From a checkpoint of a small transformer trained on Wikipedia: 2.44M parameters, 119M tokens.
Each number is 500 + 40 x the weight over its row's rms, rounded and kept within 0 to 999. Layers, rows and columns count from 0. Numbers have three digits each. The size before them is the row's rms in percent of the matrix's.

# layer 6 attention output (transposed), 96x96, rms 0.064, rows 57-95, columns 0-95
103:435471540515524423486466458452542573470508536497471467538473521500550530495461501538496454447505527418516458522491477528476527541475433512538399593481466497466495514431521475592482514481535475485459448441491531496526530525526494496510480463501513509440426529453468516506581478533385520479
105:448555510533521496489502523548511530456593523466497488434504455522518521560531456534559472489545517587519502490511456448447537522522467476552519512510482544558538509478396545483454494505564519491503478572482463540446582540464522466457539484454522520463500496466553547460567539432436489438
097:546455481390486499529454550507441442551527473481498541527556531433508464468486529460535528483519571543454451526452501551502566539441587483538512508552538498464484508519527534467427521518494500504491454454578504461439451496496546533494513527453525549510507525535443517477497484505533544385
096:454516536538550569483497528507585518493401509482552535459497504530492559502445393543501498494479432427464551607445510441554491477515503522502547522490452539499432516508399550485499467525524437511503536472505535501476466554461534505446490466476542494509451497521499517563474511492524538468
097:565435469471521504487577541579502511477529540538453552470524520523507467447588446517500485495488541504465458403530535569566533567554467498487428503524481473453496486523513478450541556474574455496605531528518540569489489504479556465468504486539451530488485479468494453478530437508505484501
091:486578452548558515550450512510480518447508462535498509496476571497517460488539535487527513494565461529466454493496476516505475491479482504496468470540433451494518606562558486432476482471479471538485521502437600422536444524509534503487472503468443566503456492430592499491562465535562543532
099:466451506499484493434469505547520482496544529510529484458485484496511473545452441470506540531539545502554558421464479553487542537529521546522506504474527480517625507470503523607503576514438493428416478419507452490450496449473489566463528507517475549490519434532519526436511525528565480501
073:548523522600463558512517519471476516530445492480529498480502554488500545374500445544496461466510555522474496497417528465472432505546455492401463491494521450467485516546421495488462523487480487548522514478573473464488506521462525525475480407554545441516505442476439527538469496565478496470
072:529478496469496486480518522466496528410441531479544397493480464451535473501462502488417489474463498561461441518496442528537520480459609506529472478446485480474500472513440521555561511463552484463503471394481571507500464444485472482492539465538545455498470439465554489533564474459559471514
072:526473505510512525540496510519498472575513473518480506540490489537507549484455450547457504455589461508517496488516574481574482555516476488513505443487499442497536510557521392474422559517479399459544483454507435471424536505431559461538541526539431501543561480518521487518431448499521521511
066:441496483520510507559501531432468471441487507531494445572534540498513406544545514494437526527486453412502490467551502456581482548462541430470530503521509520480558536518529468534440477458499522494517568531434478523520515517456518560508489519547522508513566561499563499562444534496474506396
064:484551470527578538518483505475492534509519481487523556495458478539554601512506414531466555511442466569468514554493556494496455463477487487461443547511473562471442518485481532498528558507410427583586481464504490542544512521496474497510487429499528478475459563496485417536504436468507531494
064:558539528516464486534518535498522549497515467488497461473494510518571455429436533495493444517421494560477474462434482529517467457566443543493488481441502513431431543537508496448458579496479549501464454502522531538538520418510501463400545548547485461518528534500444575442476481504505436488
071:496454462465452523520501468541437496531521465511585512581515487535495427535496567501439523482531537525507533483472507454445467521579494445529507448543523481629522441560490479459508469483487439465555479537457537525502500449455468474449499524549519581497445551485459427491480460531532484519
063:484522457448521471479493566451511433495510458528466431482516500518494512491528499477534524565429538433539521442446534447554491499491557434477506498506493516505562537458505419513545503504500514458420441488501453456452498528508439534499513539448452445425476459468478490547520492377451554529
078:543529514512580509573502492530556515454549517461502551511511431534491523545527479538475522459516507510515550482516576496557532442487470468504402500515462545566521539488536524548499568562518489549474456486543496579505472472451541461500498530463550489475431457573502459487506537419522540597
065:452483481552404515489469507555463465503537565502563556517525602541448495467515560460499478513554537470485487455569429531526547559551512501470526518546474520501477525485541475444504490534566506482502577519520514525496518517447487462408489475534538541451554532434506498550497456513453545428
056:502441464405528514450418551507511426459504479495550439525475490498540525464479570540517475562427457482534525462525507489479489439524539601498469463545463485471424464541502494431479516590489516488508501532466566458532492492557492439498512529484532526485573520562558504487461509548476520473
073:493422441491460482437516501493483550456518555488526515514511535513453478529467521479487471493494472555500389522508474600435545505467487484543496496507555524513519447403508480489529497420493462454452458552517473399475521416494500550470502454500447565490466529478448487503501469445483426464
066:511479501539520531480484517517593452531459475503512430520489466514507545488580468580572550552510460425464475491492433501521485537491492560495468463505516470470479477505424442529514457517527501491524516478482535470517512561456474538499569514483508472450514455469599535573438532427389503482
064:458487493481501500501489525440453519429505546506448494497490560512550452516524519471453498450482539439523540512516552502549514542461500415403495457449475480528588481476505484513466540477570548485473583510506457586451495519524559527540514508506586476522527445524538514569525596469454487463
067:566487477428530451454495531466476513490495435450488571491533500465522526553543517527490458468486475479560486477481556478480443454402536484509441449550506538462453474478525572500495538459480458482466455532460432489516481458558449501448522482534509584477477520506431485491511488361497485522
067:521528454446586471518518549467505525535540504445486542501556530503402537510522526531546496408510546467490457462541569522447553531507406468527521497549510570455592599471500482496550520422463503485444490459468491487454524528488468523488503522490437502512499445473440532459498535502516490495
065:496485506534471504574482465524533449499438495586472475484514498410431478521519479481473472469571490477462471468499457527518476526457545559521469519497427461512470521524467482490485449535492502501486453478453424416513462490465524482562465440493518549560475440520523459416495463415564482407
073:421546486533534462486427458503467475502540476522501567512522529571493521534502499465455501579548494469486499487532441510486520447552455483509469498493552468457605623493570517531448548491516519498511468550493495565434489518490524453470537547430489526563484528449458467492472501484535564439
071:545590522535522415445465455571521490569460431547507551508528520523461542572458466534492483528599499468447500481391515487579541503474544469564537467491506507490476503503437501455482487511511447515534438516464479465529564492498426468459459506482550486557502468488521481532520493486521551504
067:507435480575499552512481514530563454501502570502415461465441495496506528501515469491501527456577458553450473502528568580561466478459477511459448546515481546527514553490484498537539511520442508486485547416535427466529469462521569522559507466459511441450483447535549502459548442476495546529
065:524502506588466530407541521492454454504462613544506492499438541448492452497502488486491440524454442564502513503553510519530500517437612498540539502587477528517481534490523489552478515495515522480450507453528564459544480429570500494490499466450475471514562456490471491511499421504548521456
066:503475506527534518527493531560502515534474512463564460559537565508420471482549489473531519515462527532509498547582476485380500494475479555479492534472494553518425472515512585528573432587479519474504479503501517513534462473456433510533581417481531547478471478518427483471554467530497469506
065:556443477482561583544465552517587486567494501487485502480489491487480534492521465482493551388531511484472490582525502540424494507524431573474477529521478596494467494470522525504590521496434501453486523391470503552493455459475503521472503509473508501488510483488497460418518425475521495520
064:523498426521565484470426499554429558506475456483452518531525485504509477503509477533450465531562482535517528526525503514522488468559495507549478512559503526523458533543515460516455578460469553514516423540526452532540486526462507477395472578496470524446544537505511582464388472472431500477
053:478474446574445500495478472625445562511541471475501480528479523545446522420503582458543495503535534581510529486538468546457502512560441534511563483504483444538563511501496481473580488491537549484541506531506518528536511498456456438503569535462489484451514512531505541478521463495420503569
073:465501552482524430576529486468569456513470480524504479491496471599455469569509499468506517490462479496434452516475462467487414498515504519482454558477522516515470463422458488427506422579435526472501451444463490469535488461426462559530510409551510546482472535486517511467551487504496450470
071:530506442564465456486527537472506476502480491536403405511521496478503528510482436540418496524504482525494521476508513444557522562408487458507493497487538449449561505534511460587456520436439467515513506470505428463481553514499519488483497526499449430559476451493572528510481470431566519555
062:400496522450526468450492522495477521502537447489496538499456477519577486534526487490554567533466512495540494563501484451411468505558504482482528479512489506501473437516467478525537472478479571513541528528458553570502463603580478537550532520489472537402537587468503570519503539530476447491
061:485449542476454495500472441486595445517501478478438501457473465494461505481495472480534494496506506438537495520522457453432517512523479488443435537453533487519523501410530490517532461533505535501445447436544447531397425494472539493498501472446434482410480427472491496503525505449424466572
062:466491451408515523532551520456522550498519554451525498470499434556498515552499456517450538444491602531518561529557505521441513545535425493447535489493523501507500409467452460510497479486477525525509486534526507586446561554434540509471439547477439502508448493464543517487506522515519468584
071:464493539519434482569563512549468506461562515485477529522502440547481496463457498458443469475503460553510555438492494433530513512535470447467450531496529554509473453440567509527507492493447486543484556495515493514522518520436516500471435491557452460423456584439546522574444500531486498596
069:492508407451505518512436502468488467470483521514492485522476540564497505538501515455467489588503521544504530519496513538557430529497529473508467523555508555509465441532542499469441466447447539539513475594518451549507429429498534507492435495523457526493461610395462529455514521435466510498
# layer 6 attention value, 96x96, rms 0.0523, rows 58-95, columns 0-95
102:551471505481477495523523475458471459528403492529490535576543541504470479462468527482433530505449490410494479498483582556584496481448544547470468524486506489450493517514601460520530480488435475465503526412509559508560453444532481543572499507553483505520515536520458437523476485554539541542
098:453550500590496529469540438488556550458471550532474441513457469551510464507521462537477492539509424440566585533563481462499434484550475551487450476438458485520535495483473533541595468481522464485471515509451503544563549498547471481528479483508504464498461484465551506451522477457498471600
100:544472485438481468547541479494410518523577451495464458532498513455512448512559570443516548497471568536522443428552506520487492532439469485511449470507551511423536469500589467532464540484437572507507457500467479512539545445550465487555481560516501502474538501471543464439512488467470437525
102:446527507523484486507431442434526459566473481436520468549501491484501530543436536480500488474532437492523524579475485490412464401450566485511542545488511500562514520478467516505478467543411554505413482450499455427501493433490435539524467487482558459527528494513470542490486563486451510498
098:511429507466477502421553455508498485547518543516505464468545437542462560475471465464469476527477514461511573491495500455507503484510476532527547490490561543518480437460431517597543520496543556448497517499531400579506547478518449507539534522540548424522534486547410491535440534463462501468
097:474524482522500542535549457494480520495487503486483520547483525493486553475556575557503451446477435548445436546572498466539485433526475493498487499508473520521388485490460476395500455474561441560547532581478562492516489533527522472556443528483527459538493560475453472570526485484458549508
080:407500502455603541477518458492469514538579541531536527454471482474550565519461567451515557480492473505479408472484420521563605553519512527496497456497523487479475509522537486493487495584527520466568532497454484488523547504543503414505522497532517515520510514530608504539482505479514509471
084:528476511579521505494526498531581515569545516482465534459515499497461498441472477537567518517527522513549548485466512482461485465528481390512497532471397502544495437556547476505489485562492450548508540654461477521474534524482492529507471493466486554532529520485436500448433550507511529511
079:485522564530518491507491462470532505453477585431496556426476506489487474514499530482590539512368509491483504502472432563516529473502570511461489545471565538474516511450505504455473484459446453463434487469516490469532437521526422545550474480452470513556469481537523570549524483449452533517
073:516544492469474445531450505550472492523496551523528505469483420487500576483535497489550472495534530529516502540430484545469491442564514520518505570484502468528482477481505492409441510540484507502534447530521472474418464556561489402531526548455459528495442483526471518427570408512585499547
079:477525533457487517518565488544449467475491490488509515413483504482573455475475572417548432472446537461500489490529439428573494557529475544600534453460525436450463461552500461472490491577534543530445536513485474519448505514497506468560508539481517521457494467416461537472500521474492455525
073:488495451523526492441488482430538562530449463497536487487530542443468590525589507519479507478546425461475465526522476505475560594456473547465483516511536447607601465558423499461478493488524442479571529513533491453490527546522478527515481446499549495527489537492492483524453517521466536499
083:504606478531525512452531561488512461438474552506461526481463567499490521488501407485498480505530433517506490482511486491517515448495497435450534523445489536513457553409543528486525469514474528565458521460541479462511543526508485541559501481473490430468472445495607577482513440552523560571
080:570459471479435490471464424564557506498582529506468557520491494512499485463521489586426498427444466581491535564546541518490554490444532498533534496448516417475471478518487495441456512536536516523502549468533504536508519476497536452532547549548495497558558560501475481527425550508539508543
076:484471518471461550426503490452461474523466550471456463470506569471554477422473543531491498523486505455473453624534503566444446501525470457520482534480461488488489540532475488523484523547511500590442499521446555454524520519511512556626499502541461473475552477447468566542540527521482499478
070:530563459514582448514528467547517423459536465517488463516502465480505500507475447538454491480462474515595475549476492420518499498494452517492534471468487524548512507454454486547518441526434475505530482511451453450448525510567459547498489465419478469564440487574508503478584495559579443535
079:548543482532449488444585377433502540544476478528490468460553480543417510515502480482556561453544481523488493549484517520572464544451475486447530512486570503511513471483505501526545452393564537406531515445521526525443495500477470535517457538525503477485444526486465482471533526491470503505
081:414599516536502480552513520518585511534494468508465526592456544453510516523513454521435515517472522502541521482563509457560507476528545526521464526504435529537498535522435520454451500479524506441548545511410513555529395562445517498447501532472536451504529468515495554456508499531468549480
076:510529500506516541473504521475473557544507543526538511456565524414566506553448502498471495408435536520555553525427582518482547491483519425468523490490465503397511481548542529541468473443509549467473460555475579507405524475513525431511497486529487485559531481484435486486503471471471524477
077:505524550527488458474491492541483468580512522493452490456541415523455567454477530546498507530531544516510458529539518568450529375540539535460480568539500469528476519488476498462482491520464460530467451463468506458540485504522438426531535513494433475452447569557481508511429488456590513533
073:500476458565462474565526500502527480498471488526483493457468486500492505455476443499493508545505567484440495475525548488542517460557487491523558516510501547555473499536388452525469493446609573532487509447521616542469434508423503470571451516458492400496526477472481465492472519536480481504
080:468468462477518537527528469520525554504513498533461454479418501567562481475561509479424486587474423572535490530526504530544504472506533484506517511502521468538469494501513520442386542530519493466561448502546545533588488523492539470490462426519449402551507513573503533516509471442477488479
072:520473532505520465530452509442492466493577523378539586569512501516507459528434481547563495537458479461517441388457492504461509480545480459527556530547511509474544492521556566522460508459482456483503450527474552529478448508555506534504499481524489481400546486436506536561536510501507497509
076:508505469519467538489543492495435521527524481521477430479514544434511443474554515591587516449484574575502446509512538464540557536414502498544530510497471515477497485458433527528556522533444461485495533544564524406569521514469485517531532500498513466458484492533491550479601531559488494542
078:462463517520476547485478515486445464436522517447528567511519522488463437470452480489485492483496542554470484428557479466502440554477479476508572499472468514507497454492573513545528443556473524581464602472530485461521460467528571504531584467461450510514461506492482411455417473479534441497
081:516530542468542513542522434502499495476532484458556553534532569518529549524534566582501518550468575461501528531512478515490521485545461517549406503465559485436486520532539529428446492517503499500482447531447573553539486470506515540517439463531485556485455476462482462565457516430477438419
062:510506472447444493602427484536537502467533416460431535502581499510460531497502493528509507525514548506558496475461483490442460491532470478449520509417386482451486509506461487483552469486512519490530535464516414564487493569550492513516480482536488533496429509518527452505518587434528450539
078:565519564508434491482519538465538488499516474538486532456457422491559529516426411520488491531531491438491520433442501508565465560492497427600515471498517521439518452470458499552507578479473522538542479493521471530531488530513538504550419505567481473484530466496546511502548568492586515493
070:506526543493490480496592469484541533468455512442509532540461512528514520452486568508467465545545476441466558495486520476509536491468495432572438531536526443465544502534445514472418463533510503516462402478533515469509520488467502539546410396534529436459439467531484488542508518446436472490
074:521475524523421569580563467450510481472484529571576510459487467469476551496510529536504539536502467490461456547544498454486493496471505511551525494478494540477506524478396577467418439508500474493511548463491502559411521484535509580544513449494522494573424478454473444516553492524548503515
066:583477465530543550458539557463580425500474453558550504499578509478525508602508486538466524504523486501519477499555526436498488454480518490483492424482562582486520499456487500476477578518424512459520493509450485485504501507559492607485458486567490470550586500513475464496496529545529476495
082:514550482506474622492438563495510501478519518472540493449505544431553558464501445489479479516553469485549600427476441492548501517502422465480486510506559493457512506475553512504505516447519481534505530508549539557501460529512480423463460534418521491492568431416477503538506439490518493496
072:479515498458501524498445495491502490537510486464499610555460477481479518522585558494619490475485561541490468488510480546494475431535571499522474492437431438467525528501461497429453469463492571531498501585572542490485488505532470483536491479514480583488511546528419487519443533500465444480
068:537493524569422516498483522556524533520439522583513431471500518462476485478458511488466464497566524506478541485554525420539510492506443547535526439456512496464512530494532528500512527490549443485424471485567454531523562427476531419450467528454527522546489480474534385485510507478549543564
066:552447473473501553462457555495502453501486493500483471512498589510507508432479564546435519464404503535483554588430556569533522497457509495501492478559483457437557498493452491527510479464469474483497486515509520456553505418420409489555493483491446497536493479506482501499532531441535535420
068:382494575482548567430521507558492540506511500544503519500440432479482450491558525397519509555516418429506483610522490446509471471521598513574472503541498525480573557484492536444490494447506524503542523512467489515550502488511448513483504449488508463521517500514482523512472467488477483494
081:481588463456513507487467492507558463535492541544575439475427549492542529506560465518539504500525482469439495591523445476452486498538464590542506456435454466545512558472491436451493482524525514518542482490497492472486529464491477512469500517467513552569540449532476531414598449520524531460
071:475542515502479477535539460498473530483508440477519490467524444455498448543517482481549521418507454497456477460530444474462504468490454572543538486541537472493458563514418556454536520565588498469508582486470474489548544596501509501557554506490588501477522416462497475518483418497502459464
# layer 6 attention query, 96x96, rms 0.0524, rows 64-95, columns 0-95
065:526504480545488536519458473463445483530506455582423539461484546521484529497460532497480438517430460545492496534449544441448495524484510542521472487466462496534431548495517537480482445506492481497520529476557504541416514449614506507489542521499540488501516520503450584542426461436420459424
086:496463462461402508487454503445424572521431457560419541505557547515498493510498535487535549545469503464515536516468523407477475472553484492537500544549521522543508529567531511493542512467523474453485556439544534553558504504529424508457437490573544467562538550502475524518554501464487500492
066:386545475572447499528572513486408485475493565511484491486540534501534519508535444527449515469521487465491481591508479488536424499515502509514529485472531491441504516537522520431571527504554487397514528422487473527553456524476509502527572518481488425484516534486550584453470495486481526529
095:429526429520450444479494442506555415496527538578487525479518500477488488509455509460532480606489465417508538487527470481520547503504462471507534445528497538522506535462489456483477473441493484465486486529522432464426462569530563509518477457491510530425525502538584512440500492514391459487
066:533505526457501584463529497462533438594532466512485507483479492497470456460490494485511517574439513518525519492538521503413542516500557569489490563445426549555450494471538554504578468539501521482462451434491507511411430450602506535510531486456523524459525509540478490476511467480445487459
112:505518512486530557530495511495562410526517573479522437418473531495501430489528420546462526419491467470525523504496532545560500500490487526507475499544489542485498512456438480568500460513496484503448502503523452439481494481573506466534521596476488465487513388428582497499442463481562535485
066:544464523470492536545499512521488479462480565468494466467496521572431430519534375585508501418540486506516520427493529450498497530510502534594461543562531508464499530523465491455477475548537508499489470508501375544453472502563453496493461541499471466509479491451459556487449477481544494487
067:500525458586491513505518519522540477491598601553485512480534538513485576524407544510497507484447479559514475525502469519557546554508520455495508483529540482504498547512511462521470530483529465550525514543543404538485501505527594538515551543513507507506532546559541597500433501470421469486
055:551465512515498463373502481480501506514481369444502505470454550427499506508494509521475490524502479471504517455511487537441448472473423496465488405426497510509515471491478540511519524473512486474478523467554570483523450488458530467471524462510436451547474511568464444457569506543486490594
096:482501490601453470514499506513468486475468473509503561530517459512485571494478473459515459497410527586466446470476550472480476542534563459480498518469497499505459509496499484468464576471548500555503561436424455501470596570453508569536506450446499494492527537496432531570481445451444507475
104:442494495485430512451488504467473499529510515514482564528534534512463485497432584512463517550494531466535494531524416491451493563549502550516465572472486504505507490431558522542497493489538539468443424577576530579492462413513525485517498494427537563490521565546525495461531557525447460468
092:502515491507554464555484486545583437509526537524510469534493498527489516486503462493490513581470483459538518485525517513529583510519512507473533516549502551519516524433469495457516439522443538479541503570528451446407449535603585551542576525525521566397530471514518521504464489527455460484
085:474400438409498493502529507489510489497431549561486545511566504457451459532493562483524496508509447463537474531567437482470488499501573521522557541470470552511549436456560457519450446517541505423431529579505551461491483478483528503506491528448508577480531485484521470462460527528481528444
078:500528504552544472539526468489547501472496519505531472459463429450547499544543469434567462430548459552485460474524496530530458427433537472497514496519504490458447555544442513457494530528449501544564485433396510451548521557403495527493496480472537505533446456475517457485511472488524574550
086:488453497491481533516517538421438534532457458555446562528520531488537489518454585495536506526469516503499478557476427441472462482485541537465442537444465464545467516540539510486536508528525500458507460460536587586576486426477463487497515451456507504584516560525490487433579536483516539505
076:532447509459495564468467532501518478559447606471504519493560523488449499472480523539452547490540486475568553539537458493493474529505482579512494609548489594499550478469533526536528522566532554485476501541522498587457451428520553538505510507466539543462476522507560503521511549525448467467
093:528447469491490561519467568439476500550501518474493570525479473528489475443408537465473502532466511520450487612483451478417538517514511570472453559419449492522504409462547498566499461521538464473491473461536557537481512459582467507529515471480464490488492527518454469502555508451551477481
067:572570558519543448501463491555516442501525548415571480476456484469526518434464519546442500405523529525510519518480488585495512507475462497450496525478532492458562483413505513513489451532514513589492435556495454517438467484464567476520511493475483468438468471491501512487432490508474413488
064:473522469484478472485571474523520458523515526601457499502512471480516504526499506462550461591487493487534504426497476423524511542505554477502542505556509497495528526527517423437500504480489562453571475533539487505476442536530601506444499498452570570506516525554549541436533540512387495488
087:505437493485474522489517553443475551495465487456435511505484515490492472487495504503505534488478536536506498535505413467481476490471503522455480542444500441482491496580555517490571558547564484464494511391506586547578464431467489502461534453487492401576488512519450507426569512453543536517
098:465476438524411538464483495500377562522457479479495507542545511513490573522496458484475515508485503508485537508468502401488443529536457479572469506499528444513503496576498474502548573433548451456524546410535461501537549556497464535473458455503517410544501537514504524546524511480490492543
068:513506505470453579417469488449452504613444454551473541489524536487465466483464566495522504546502478473548548525461440445430475467518504538497459526478446541590479533471517537533497501495492512506465491452525544558466463398522484535475489479488555545524522510567557457509547485479438451483
077:521495474474431567420460500479471526545463392540489529504483503555440496502491445458495509551444496480522531453470499401467506492585521542522451505586501479495539517480491465513494498455504519477511530453534551468485536503613480530493477529548545517497545478543441500536575433439486485465
122:544497496492505394531494508569572480432507506465499403484482506527526479487550443547514514490487512521505468423526604537543541481499460422532517479593565527450523520495443471472491477494421472549499495523516423461516521578543511476501477547593470481480484469466484505538482495513505498541
116:457506502554569455545541490522541449453566554470576427524472478486545523506496458469488490465517520525490460503525514590515524477444531432450523458488475471504455501489464492451503480522446506507550421559423416436494492585458527507535539457468452504462490499458486466500470511545555522583
083:535505546472545459517523489584537531482480457413536382472512505457535484553545526519562521462542529553504478459514529569492495422415465460505514454493539487494474534576484540447525549540463466577484494433467465475540496535441510573495496465528490460538446494525482451529499509479492504554
103:480469460501476497480520514485395553476401569512481483536499471480504480510506504444494473495530502498460485549448430428505427483484520462488495461491481453489501452553517468513414556495538480429534558437516621479546522464476511510425526496507493478575455490513524448528544550455541543520
127:533542541531604444542503474539606423491543535451529450460446491462521481486501507486513486435515504525488475481544527623509522476429496482454531488467498539462505527437474505470503458554424500564504453545443452452465468544452544497537532484477471522443487458469509472477444483534503475515
099:500463443467475517497514441469534488524465473517453559509506488485451489518552559432528528564447543549546539498551515541509534569483511568512523590504475567520455530538549537524590511506530468494444534443513589484511543510514549573507503454452573476466538508552475480477515484472442528431
069:512475528440560578477526526402538452531517536572545505455488507457465452535478469493517506470562482535581506530533464555471477466472558507470511504501421534554456474505506488509443523558517515472494420508413522484494503461416547502494529509469499528560508460506592469434526536527562500513
089:450468470562463477520504521532493531393551527519541532566524532567531563492518480538462504486466491512502479539494520516564584515547517436484546482552547465532514516504506516517488483460567504486539557589503443484515573545512499464531514535523505472481520531429438596576440481519535557523
087:519585517504550454535497448559585438458544527495529443473479489484503483506522497498526501446498497481467513428501571592567562490463498436496540440560523533470526531458444474505473445469427487555498497565463424428456515558484503474504485522533481521471497461440508479515414464526484493493
# layer 6 attention key, 96x96, rms 0.0518, rows 64-95, columns 0-95
077:538518482512454510445569528536441468530484483469490549463525557501500524477548468575497516526517557463544494510546503522470551452432466521561479478566574568444469462459483550509499525468459537519563480410485498462494494516562546501514560414454524400488476478464479505527532528421477476521
073:536454438478548528409523540462406493497501455488482475555470498465521458447495525561498528520521526523487510593524514497430506534517432501545490523489578547457468555528555531581502537506517524546480551442469574561530428539482455473476515427507468500509469514508499467507527567504501529430
072:469452522563524546555544517466446536509551494556543484454478524495567517532501477485488551442533475463544542509468486536470427536567512566515541520568555496471451559493516556521567574567530498506415547467457509554513443498485467531555467536465573482490525501539489455474512468545519553451
081:476495486487498573484486453450493525472496543546521469469454478433540490456469434509451547527533459472428519422536466390458495521499452450560509502529484487549502478533527585465545557543547485491491530573495520524443467555500532501474415445513568505505451504482539525468522482551416492507
075:482492530464524487447538532455527417494554576483408522464551510528497424472549516539464566560569494528509466520521456423504601488494480554549534516500479512499505517424479574462541532482521552465500465476531528490478492529602521505520538468471514493515430559493506546536551502485460539489
104:512454506571546440511469489420488524499485510535537508440464409535513471487498413456478492402499505541510470500525501529543545478515473469470518497526503444598428485456447538503554559519528453518491543420469467469544533473505524529449478546477544464552475449517570458520487462555530545531
106:532483553516418498450491452480505468469490535622464551512543488527508532507510503483459618500545503510577533474484554445526535558528461529517500535538486587530530546554497449470482503477509489448501496469516481456468475516574504443452445486495490494547505479526492551502555475527407485418
094:549512493543538481534543455518486549503533543445597436444491510441497506467470447512472433434488541517467509477507565482543468530489500454527433495488601491478425512496495485572517530538513459539541521498517495437582568536487531556556522452466535453461467468487520457457437523488502528559
074:572552507482528467504479502481472437497525496429567500533494513448505475522493481420495526513559512527534505540483504529525465491466464432475540561465442480540477526462568546437523500467509536525484467597530492448444538521475551495487486459599521513499518451502488527549452435555565410570
093:527448488471448532494519434483480445507452498447507527490495568491540563467485462472449459549469435486483484502505476496435465528588456565505505563559559514532544520442490481500502498472426521525481496554483422468443494533488526482498540434500459468403547494487469517456549479456417541430
088:499524538469526459533501477431525481479538506463493489470474491530493445457499579420453435457491482515507561487450539517458511540545535508508396525401415531455467575541543473514506482505481535524378489525491527549572480531499438530541471511510483494496551512510506447504415476478495527508
091:518468525485569510556510459501517478455487481398453480435507517547480529478482524509509468547482517483525422464591429490462481432410487528528555459487425573457524469500476477445491444541446494524471501456492534432519514464509525534596536490473521466471568431483508489464533561496511486506
106:514482442485551503496589459487461485531544548537508490485474525512497466552506617432556447545546483506472462573547497433516522579540451481497533478486467501452546522473498474586494423517539528455502500571559553510584511460471438525476500473503463498504467537526449496460460519537458533506
077:428513511463472485517477576502524528495428528523487520510493542577508582489533533550532454469503535488455512456567515560410533413508543515526524489547531454585501479493486489544488541517428516560578532457443527515573500551477537502447521556478512501526493486483565511516529522483568557534
071:474540443462505474520465516558487481400526477443494430476412496524545506458514557542510540419454555450544537523520504560457514452458501551504432472473478537477486522585532492494482517477438505528496535442419537486520450580520482508520484420480479453496516486461543474498448483476569475529
069:483494509462465499449432433423540524507495558535456502509552439470462530520460545520501494495467493535505494384538516451548499543451499459466492513472484532549494551545502443457498477471552471501487571495571540449530540518534482475486497515489489519584557487522563537502463544473362475522
086:498517432481543551460512512519446495535563596515510489462523482482489397434489470456462524524515490518451427547568529388463571494431452482538527524423499454493499508490485541453541506502559504514512516515539583488527509519482537504499471487548522495511441546505431532499456462496472424524
086:510536501470464468479559510500472504568516469467553462544530557491439487504452428503546420446442545487460490489447571505526533491504548489509464611516496461549505495491524414462407499460531511511544510538484471505462511456502603458500586506488481504512503508464544459482474456470458420515
074:467462504429424446423516521563536468423521508545525515532479597531432546522519523533407523519535433451466549441460528444495482525477517471547476556569476577485478511456519489481447548510468543449516427554542515480510491483505507460523518455540473469483483516493474552474530502452454480506
068:492488487458504496477431565505446514404560545465499425476495517510486460461446509509516557408499567501481488516519505506515509450458536521520469536461478523522479532552545401527467528505531444539535539469462586456523524536492568455587518489462500468446481464490527491490461449552574446532
088:514442488598446562463469498531485562518404481444516547527481406487549520499476403514490532501441484467483512508505516531500495513557450523502519499535583421530518442516495519529534545493534443508495513442531439488411433512490544502434474525544449489452485505552528531515537530490511491453
078:517530528484562510537543422403539489515477473419441439456536465485540515486505533549565485518483558545565482497548489506477504499477477555523508431492542482526518500534515536439467486492474528530473573455492474466470485522536499515505539480426532551572542488482617459485536582503456555529
082:489493508483519504503454544469442526546498479492507536426482492530511545418524478429489513452490510533514478547528475552431512432522502500533472475537587545500473542525493467492517522481449470534507534382450508468549523498419543507495515561505608477496559487430424448504507467510559539440
103:585505542497553484540553500530491506485488505436519485513517492480471468469515464489475462473550504626460482491533527454525509496410497433524437515435497566449428531506498534528561467521403487545518440493508559473582556512508442519510493466599541509516476469486443463507502536517528513501
084:548457549521547562529503500550537489418501507419475478521546507513506515495566460458490543473562501532478508563515501512430566454439526523475492442532432469505548483564471484517512511556458505521458538515414551474537478545577490534510471505547435437476549452506492465507472464480557535585
085:559482513514550499392529494536510495548526465397405433512517473475509463488532492527551526455479546547505523528456530506542558484456481535443403452471538485528475546534505478487499521481474492507529529429477516441536461522572496492444529433476475519542427543503516425516446538452505511488
083:487467538494483498514563466538502580421489525470530470475499543549527546566517564498515483471541481563460502552557508485516481551433525510510526417541512448469530471524494545514468516507446526494477545512550552483563533440448452522550513568551506543562552500508488478464522576512504582595
072:495551445527463503502523504571454443556512462495544518552549556436491562514527498485603477473491534515541484558496539537520529528506528509498501540508477556456533513521491378557437437479517505496516576504461449511493520553552513500466571491548442433545567511507528457502486435495506448528
096:521411472513513541421446546452493482504507471462487585505453563518512499516479484411546504536445445542505472497542427541494564540522512531535548540473434519589485534465542509553517500546511487524494510534488566567520464481536579501488555498495507488485509542544479522548488534556527414553
084:524490561508546517579499466428493523510494493515494475507488551466448556579532432406506486417593474554545514457472496495547523496495476503468512433509541482528420550497498514512453515537451524485484466544445506471489529434485520533449523518543585508532429505521530443493478516579533505564
090:584447509470547530516531550454480534475492489489486472544497553534474457468464459539477472530533554473437507540513497509410500442498498443521521540559496434537537483515506472559449526561546476530547535564445593508557511479504529498564507462429457467402485408472500501513476504475520534524
083:471500457554447466487439491482515493488504483553509561556477455447520496508478443601493531516475468490496504526427459497529471556558507489509521487549545411507538441464430523520436499495586473455532526504477420596411491494521461507478470544501467489535491574464557447510538487464478480500
# layer 6 MLP up, 384x96, rms 0.0741, rows 0-1, columns 0-95
096:437486422534491485466464441506473493501495571506508476499491536493488536493452570459506552536511529495458556481530533504535520480465489524477355453446470456515469433495515517499512435476548480521541456460565508500513465569538471550537546523505530474573449487409580457523485504463474560516
095:464443426460459445491540569509464504510491502539510509486530515515531580472579513458491443464482556483499443487528552519508536493498512507570498617496518523430473450543495482543530522457541511499476511500484491456509364548447526488513558536485576453509446522425484533520503546478482527483
# layer 6 MLP down (transposed), 384x96, rms 0.0746, rows 0-1, columns 0-95
094:510430518532463491431508516521466462495509594524427486459478420545510518546438456473521491437408536407481498487521464505460513490508466554492461494470474516484486567410533482503525547437466491459454539528530540544507567501498535429519509525435517435482549469512520491438505467535563490510
101:527479518542455511593462500533523541451579521487581595458466506479531511511504509566459481452496481541550549476479498461445457433535554504526548463494481514487440487485533431444506563581481525504593484502523489516450459506441504515527537577455524457480459534479491446471530521446506527468